Weights of a small transformer language model.
Architecture: LayerNorm before each block, rotary positions, no biases in attention or MLP, attention and MLP in parallel.
Training: a variant of Muon for these matrices, 1360M tokens, 4468 steps.
Each number is 128 + 24 x the weight over its row's rms, rounded and kept within 0 to 255. Layers, rows and columns count from 0. Numbers have three digits each. The size before them is the row's rms in percent of the matrix's.

# up: layer 11 MLP up, 1536x256, rms 0.227, rows 863-909, columns 0-63
# down: layer 11 MLP down (transposed), 1536x256, rms 0.08, rows 863-908, columns 0-63
up863 102:136069147109131125140091141096157128116143124152135182127131134099126151112117079164124129089105119129163106141120152166123112147101123091116148152157146133176189116122128142134147120069109138
down863 103:174101178161148099108148098093115072116096161102130129123142118094157101169105166140122126143132167163149119107118123175070090137127135132158129141129129137139123155165137139150104122132136128
up864 093:116150113154141103122103110129164170140117082164141125147174082150107134134139158158145066116151156153130145121127141125100167169130156155127123101144127145177099112111157124102157141146174144
down864 094:125090090076124127147126145116108133117090121108120153119132106143084114138128093132087219104099129151123121131116138116133120117105153095092176139147146110124069167166139078159133150096113132
up865 098:170122149115141081138140125098084139099160108122124121117118181079137161115154131108098137154127110133132128136172128137110088123127120153117136106147185127138114196153128112151186106146130126
down865 095:118113135141085147136144149182104111075156093109135107107154123120112143100119098081085146115164138151149097129150131129082175140096131138117147161106198118118127089135103144148107113127121158
up866 093:111142130136062132137127155097115158095118136149081150095096116098085127146122155151156115099089130121123114152088125139127103153099126156147100102110126095125111141122189161121130117115065130
down866 095:094110130094117150118171140133138098108138082109115133131116115091140140135113109099122085165131124117146114159121115125114136124154122171105159140131111084137140110178116134178124167137119153
up867 105:134110125146078104140138120131105107155137132130147130111156130144134133164078110082082131093132095130126135113144118121143125161156133125145080150138144092103145176122138152149117104105091125
down867 102:101111105121145200141154142113141084135109126126117130135153136108127094134140117135123167137118131120163109158152134084127138126062179144096155098081136130162083125090142146126125137133117142
up868 095:129102140148134138138110109189156128135135166102119165070082147145107174138136134114094122119106121130125117072098123149135087142139113160139145179132166103109129155114150174119103135086110127
down868 099:105146094119091138093145087113106121127164143144126101149156153166101099113118108105108114134179091166135143107149066116095110136108112170131148116115152145127151143156154115127151083082132100
up869 096:147113155156137197101145147136151078128102101107115146082129155143134094128079131118098119171106141146120125114165146137167108152123130135121151131124141085120133096058136122094096125154145169
down869 095:107141127090130155179118133154081116088103141146186131127139109150113095109107110120115117136123154123139127088131120119142136108093145154116137160152114173110128105110092119147132157119145111
up870 097:127159148112128123129131128156149162165135103094107158085103125145113165131078158152094109194156119115123109164116127149128102103181146122136125143154088110135154144157131162098147127118126151
down870 092:146153132144105158190182112144123111118137144123104087112098063127143111110199115158121174106083140127136152125100120123164140096118127126135121132144161138161139095134094143105092093151083112
up871 102:135121100129139131118139172126103116097103148087150118072166125091162100120168120124165124116114146104166101166143133138113154105093122085145149165099131162122100144106182136157153118132087155
down871 098:141148144117129092168134111126110155184142113094143141154099121095075173142124110114138110136118115134125124122122134139173087132127122104097130120145121158147116128124142093150144127169107133
up872 095:123125115152126106135143110091142138161112118122128112095137137096120183169135168126117182144072072133122128120140121085121076136147137081162107167065155160152120140119113166146130172151137136
down872 094:131119144145145183108120145145116135113138189127110145156157090118105109165131106190165098096150170133125129138129121133150147114154117134133147080160149128151122147141109098102128129140098119
up873 102:122108095115105101145106085150127139122113097138121092130156109142098121157153127090135130162083114118151145077121109130137142157123147136102109139143156130150093161109141090154135140122124094
down873 095:145126124123138172078148104118126105124127147165157134121120115133155138123134135146122131131146121130148131173157083132148106113147138139120124135128068125081122116107122130144149107124151120
up874 105:129120091109112170097122132094134088099102141077157163154102118149116138098100123136175137123116130122159080126132144084096115114142127139136177119115135142135104122126143118130117091140143125
down874 111:093141058141127113127096167157155139125165139132145156138138108148132207129129126112144099162133123120118111144144132097109119129099131150134152122160143142111118075125109127163083135100162127
up875 104:181132125123151166072167102102132132133086104140147148179163128116172132161064113161115165124130115125120095115129117154134111154120135128115105116144132107164155099117120111124169137120082157
down875 098:070107123107122133170142142131132134097162142154108140154089144120121132120119092086151132119141094130122130144180102129143124138113142097133183160124136109112103116134128116113136123118162121
up876 114:171110150121119170093150150120096131127148136063158156114120135153174109133091097097093144142091110065053116156150143130129123117097111095126142131156124131132121114149132151127140069137121130
down876 108:099106093136119095120129146129167099112179130130132125148137130167102090137135103144133181133148119157161109126116149170144080139120098145141105153118167110145132165103121144113138110133125131
up877 104:115098067142163141140136108121137076145108183123115120095175119103115131163104129107137139076112155109154131120147136116141117132072134116136133127144094163142146134139133148119167108130147114
down877 101:151124119103152073145102102097131165081130157110110104133108149151124113125105107171144110136126065112105128114110139127110146116140153099102162179138152126127147134147127147121100126105082112
up878 106:149135109121106162168170130125127132091143137131136126106172131130125181101144152147094162151104206123118140129125096120168164114110099106126151141127135149168136120098160159136113149120137083
down878 098:078121185120167124149149119138156119154147123083170126126129107143134122164148094142155109167150127129136128088113118113130112112135144105096118124142089109091138158145104132137122111165106127
up879 103:106131150091143126116094131112117146122124118113117157092074181183092139121118103107143122118107120106190092102136111149080072142167098085092129116124139156141150115129080126135112144162159170
down879 098:140123106127134135129154120128154132128142151119111084116158108119162115144118149124134128117140119128102146130134116118170137130135184110136123122088102150170127111099125134099142148134119131
up880 104:128109115095130164124138118127143131133131100136141141178082168152110138102141079155135167134142103130098114148147108148109146171197135164174147140143183121117106119136083154134149113172173105
down880 115:134161184108131119153120115128072152140118111123070066100143112138099129117104125123149138133103124082123143094142147109137146149118122136152091148122104131143120155122145114147100155114110108
up881 104:157111161145155124108154128120126122159134109135139112108157105146153161091148161111102096129146116139123142133150131139143136140110109141134125098126142157133118165075131113160109187128103160
down881 109:136146087129155152153091130150089130137086134100127152146157187119159124153136141150165147139110125101130112133124133139148123165147168136150095114121088121137118113139144138124127120133130074
up882 094:101131152164113122091143162141076085123096113075125122158149122136161170098139076154120098124129164109103119122102135139118091154137084134182134095144140134121133140135143084153126120118112116
down882 096:138115098117092138155105155106121164089127082123151109131181109081110134162145128087177118134125148133118090158120182123160142100134159140106111113153134155135125122142107116137123146120103118
up883 100:120111099079143151171100184160129134147123157141148130133111132145109118152149093127122117099102153115122115142136146124130118139104137098112131083109082140125120131144135163103086159080141158
down883 100:127138103144095127124135125104140097143129148154149148113152112120133102154138127113130148187105107158155115138160091123106114148115150158082104145106133112119134110160141083113149132127122145
up884 104:116148159110148100136128123102104196160089131097103119158148135115151140098120189135116114118095072135155077081142089100114164134118126132151124127148127104162188140128159149144140137101165125
down884 100:116181106140086126199113110138162095104164086144177142121120118127155153155124100109133109139136177141111168154118145120185105191109104107080120137110155149092120095153108117131120135173108106
up885 095:144143143125148135096141152151150116118182103150133129124121073137122127148126161129147098164095175140170118125166124123088115128112136165150186143114173130164137139136129105119083111100145125
down885 094:157145138116117103138110095158123146120064150145144171099083131157123142104126152145085160105145122098144188158110099154162070138139092123143118129137167091118099187131084086138134171118104163
up886 096:118171112143147126125114131145110143171147089146137133139103173140123120110123132102083164182145130158174148131112154165153128157100123131137168130073144108115144181099089158143132114181104128
down886 101:149125111138169096148106120116136149137142088128120134132150104150112113168115110122119118110138147135122107189118101128156146060142154117134099147086106158098162124161145146133106150118101120
up887 108:140132134098148135136112093095134157126144149148122157116144117102117174126110149182126184104059127117109135092158086085118167127138154154152108145135125147143096139124119104085116175082088132
down887 096:120111122159104091107110169122093093127126123119110109146138143129141130165142080119138110181171130116166141145119120144126103159108140110131123119129144131159158123097113077150138091159105092
up888 097:149111140107170155115133112149129138125169149157109125121107143149095149155160122113141141153136092112136106165083182162122133114100118107144123106112135158144138128110114122092124143136098139
down888 099:150107137147133142156146166116110161129091127163133113143074151120116140093108140077130168106110111122158127133152093096166103131113119128128142136138116094138091165152125127117112131143185159
up889 100:144133146111132102139157130099148110081132107112164101149140099152156128139138088166143127104114130107135089096137145133124122127090121093117167158127144101135073158141158156112120088148160088
down889 103:104156114158105148125087128130107090132122081126102132109111151139182110135123137103168123090145120151131150107148130121112124170126105120129118155133123074141159152130131141128122152167159108
up890 088:155109140126151129180127168153143128125121117128147165115146116098184106121186131133140132126121132143110115109143117143154100151118101149090109138131148101164141155129112183120132103190135097
down890 087:122127110124124111114105124128087083139125185115135127099119154156124178130131117130155147153136111111126123080132129112127143167129130144150129107122088119110100133157147140157125109127109137
up891 097:112090135145125158118099135173140129124110138097104154107161134104152115114154131130115112120154142090084156124123104158116109097168117119130150142121169124128112152080113125106079120142128138
down891 101:111170129126135103144125116111119138117125111126108113142121158103127129113147153071127174146106119141125147115195118151155102149090125126117135148133056124121128088112139114121173095158130131
up892 106:136147121135114148085097076157141113115135115152130121137184094151089118158154118141115127103136128127125164107136118134141140158094113132088153121109112116140104113084141106135132099146162134
down892 107:145081149167129159098178110135142065134182095104154151081144145137090142139091117081115145107187119105125137126132178138110138125124127129155111168167143077120133102177129105164143091124145128
up893 102:132113145108117148124130155117143106087143123161151125101122153127163114150145120118167139113168085133132148137089096116138091136165107110143137103120137117178102101111099153162166187148153152
down893 104:109180167105126132142160071118110086148125142133099095105140127158124121116097149136121094119115118104141162149146119087122122098112092145125112122119104104162138132162103123134123127121125144
up894 103:142109127114125117143149125124113113112118108114128149140135104135130097127086123149144124126100155173112147150146119129121120172112067137100084082095107123155097125103113133143128141106097160
down894 100:140092087165096109119120169168126112124163138111083128193093093141091144165123119094115100099099100158138139135092151100067131097149117142126165175146150108147101135126096142108122190131139115
up895 091:106167089135169122172112122081149142126130123139138147125113146143160112141141129133149118102139119152154136166105152136138123132168128126109140120129128113154111137136149140101119166117112095
down895 090:139152142121116141105108134129144139124140156147130091142123128133121134101138148081170131132141127154092174128136105120140175143105161128147161140119096128092103112189120091122127094144141149
up896 102:124158110135169214110172102143137102104136119120132160113147122152139087105135118150135160091152120147153152157125173068134136130136117183143111151151180127115112107121106147129154139127188100
down896 115:126098152102147112146117107174122136120135110117153106142091128113135118185140122130122125107119121155132125106133091089136122160140126154111119118088168181128114142133157141132110123160096128
up897 104:155126143111143099133158126133130126169094103152118127186145100137129177121089067107128147115150070091149174090085153135151141155133094161125145133117122085132133150154154101139154126120114080
down897 112:116117137131144122145090124111124144116133186104115130125135066090103144137122126081150129151130167150168145149092131076120166104181091162116120122131168092122125129154068143155122150103145121
up898 100:129127100104130165140132114110137115128128121148065119146118103108143127137094124170145132109150139149115138104121111098130114111121113146114107133111139159141097157122152129098109136147107128
down898 099:140104151127116128116195124144151128151169154159126124119131142112116117166130119073171166117154121127126062151162136161122117147104159153148116146138120118118118145130109090148117120132149155
up899 094:133135141123162167181138137157163163104139100104124154174162127141116135098121132150115092098136115133107054138151166130123127110141106090141142131097144142110167129140148087124144098108107138
down899 096:150123141142140108086129120115141118124133138147079087100115105125082092105153100100121143122127082133128172095122194151133132155101144120180130134123112101121126138137127125098093066066107101
up900 102:119118116141156104143138101127129129071155150132096125125129155155103123153126130104185145132131126114122077102151161092136111201151165125112141121079133120155134136120117157070114179144125125
down900 113:114148129104092142125168144082110112121140099121160145116165131118132122111124149089151104101170105136112135150123169090160119135135136127129089153154150133093124084148154103115137109115094162
up901 098:163142082113128163128118119167132162099150152093100159104122144140129136112143140101135117170123136068102133120118161134112163125153127128138134111132152108111123128137088151160100101109136101
down901 100:118094120137141158185133111082134106142124170155107140124104134128096114130167103133160167114108122099108158091108143112143096121161109137107145112153153130133117116129094062113126158092106141
up902 093:133135131114135149132132104103160153127173112141106140177091119186135110120131157171104128139109102177141121115097151155118112107122146145139116137102104126109140113134118116107131103077111082
down902 086:120133145111091157105100135124097109140151137080124151128137117110143127093107127114130111122151122065138135116096173127128167118116138115192179119133117133110117149128140143146131116118106188
up903 101:093126154110114109159106121122158120162101159131074134111058151143153148113201150098125109129120142112091164117109119106170138129139130114122131150137106088117090153134154140114134088124137101
down903 093:156142080141123177167148116097091131141132145136095168098120146151079144130112118146130103137123097133107069126127111145084143164150107137139119166090147141159113127162151112096114129144141160
up904 100:155122115144102109162215110105109126111127156113111104116136123154139157137118163117116096127118142124128154131126138154158150145140138066159156180119096140153145102124140138154122132123112147
down904 094:137152143123149144156135180106105149138128097101146136119120155133154101113130135145131125134111086120152073079187160118159142114166100134123101154115120128113118149090108125087143111131123095
up905 100:139136119127071143141160117133087146170144132113120143106126096111107173153158179095171149167108104133135111137090160110112141121100148127140142127097105144112160107147121118141112130122114147
down905 099:146115149191090110105204126162129145118119127103145109134128072120162151149139142143116124073114077151088165176135126140094116141131127086137133143123122135126109157132137128126090143134098125
up906 098:110114106146129120156111122140136172115127113103098169096168129130114143054138142143108143147145108154119164072127130115116053134132154104130138122136142137116114120147131107127127131135138113
down906 095:171102158115094108120096111115145124116106100138097127145121155123147138141112164123155094088115128097111151155148139150119146141139116157128111110161102188131158163121091152094157110116125154
up907 093:131112166116094162128111116124134180111114130164148166118102132145217146115145141152105144123083136150151142154153183111102155121101111148141152122098109160126089108116113113154113107131165122
down907 089:113178091128158139129129140152098127150115129129116110107125147151117155136133123186135125132108155078122135134132120143115137136097136108164145133143133097138129131184139164132136176116107122
up908 088:110142087143078166144124145144132121152177121115099123149084024102113166144108147122124135125129106117120139139115142109115114184155130159097120133114104141127146158148161157066159081110117098
down908 083:140091153085158155120121104180097130146146100126155135117168131111131108125129149104081103124120107119160155129140122129100131099141140134119134096147138121150145078124130128125078152099126120
up909 097:138094115175106183139134165121120101156119145152129137143109113130064174138136156093082125117093095117163153138116144137130132140115116152121164143126128147171130128134147150125149161096137138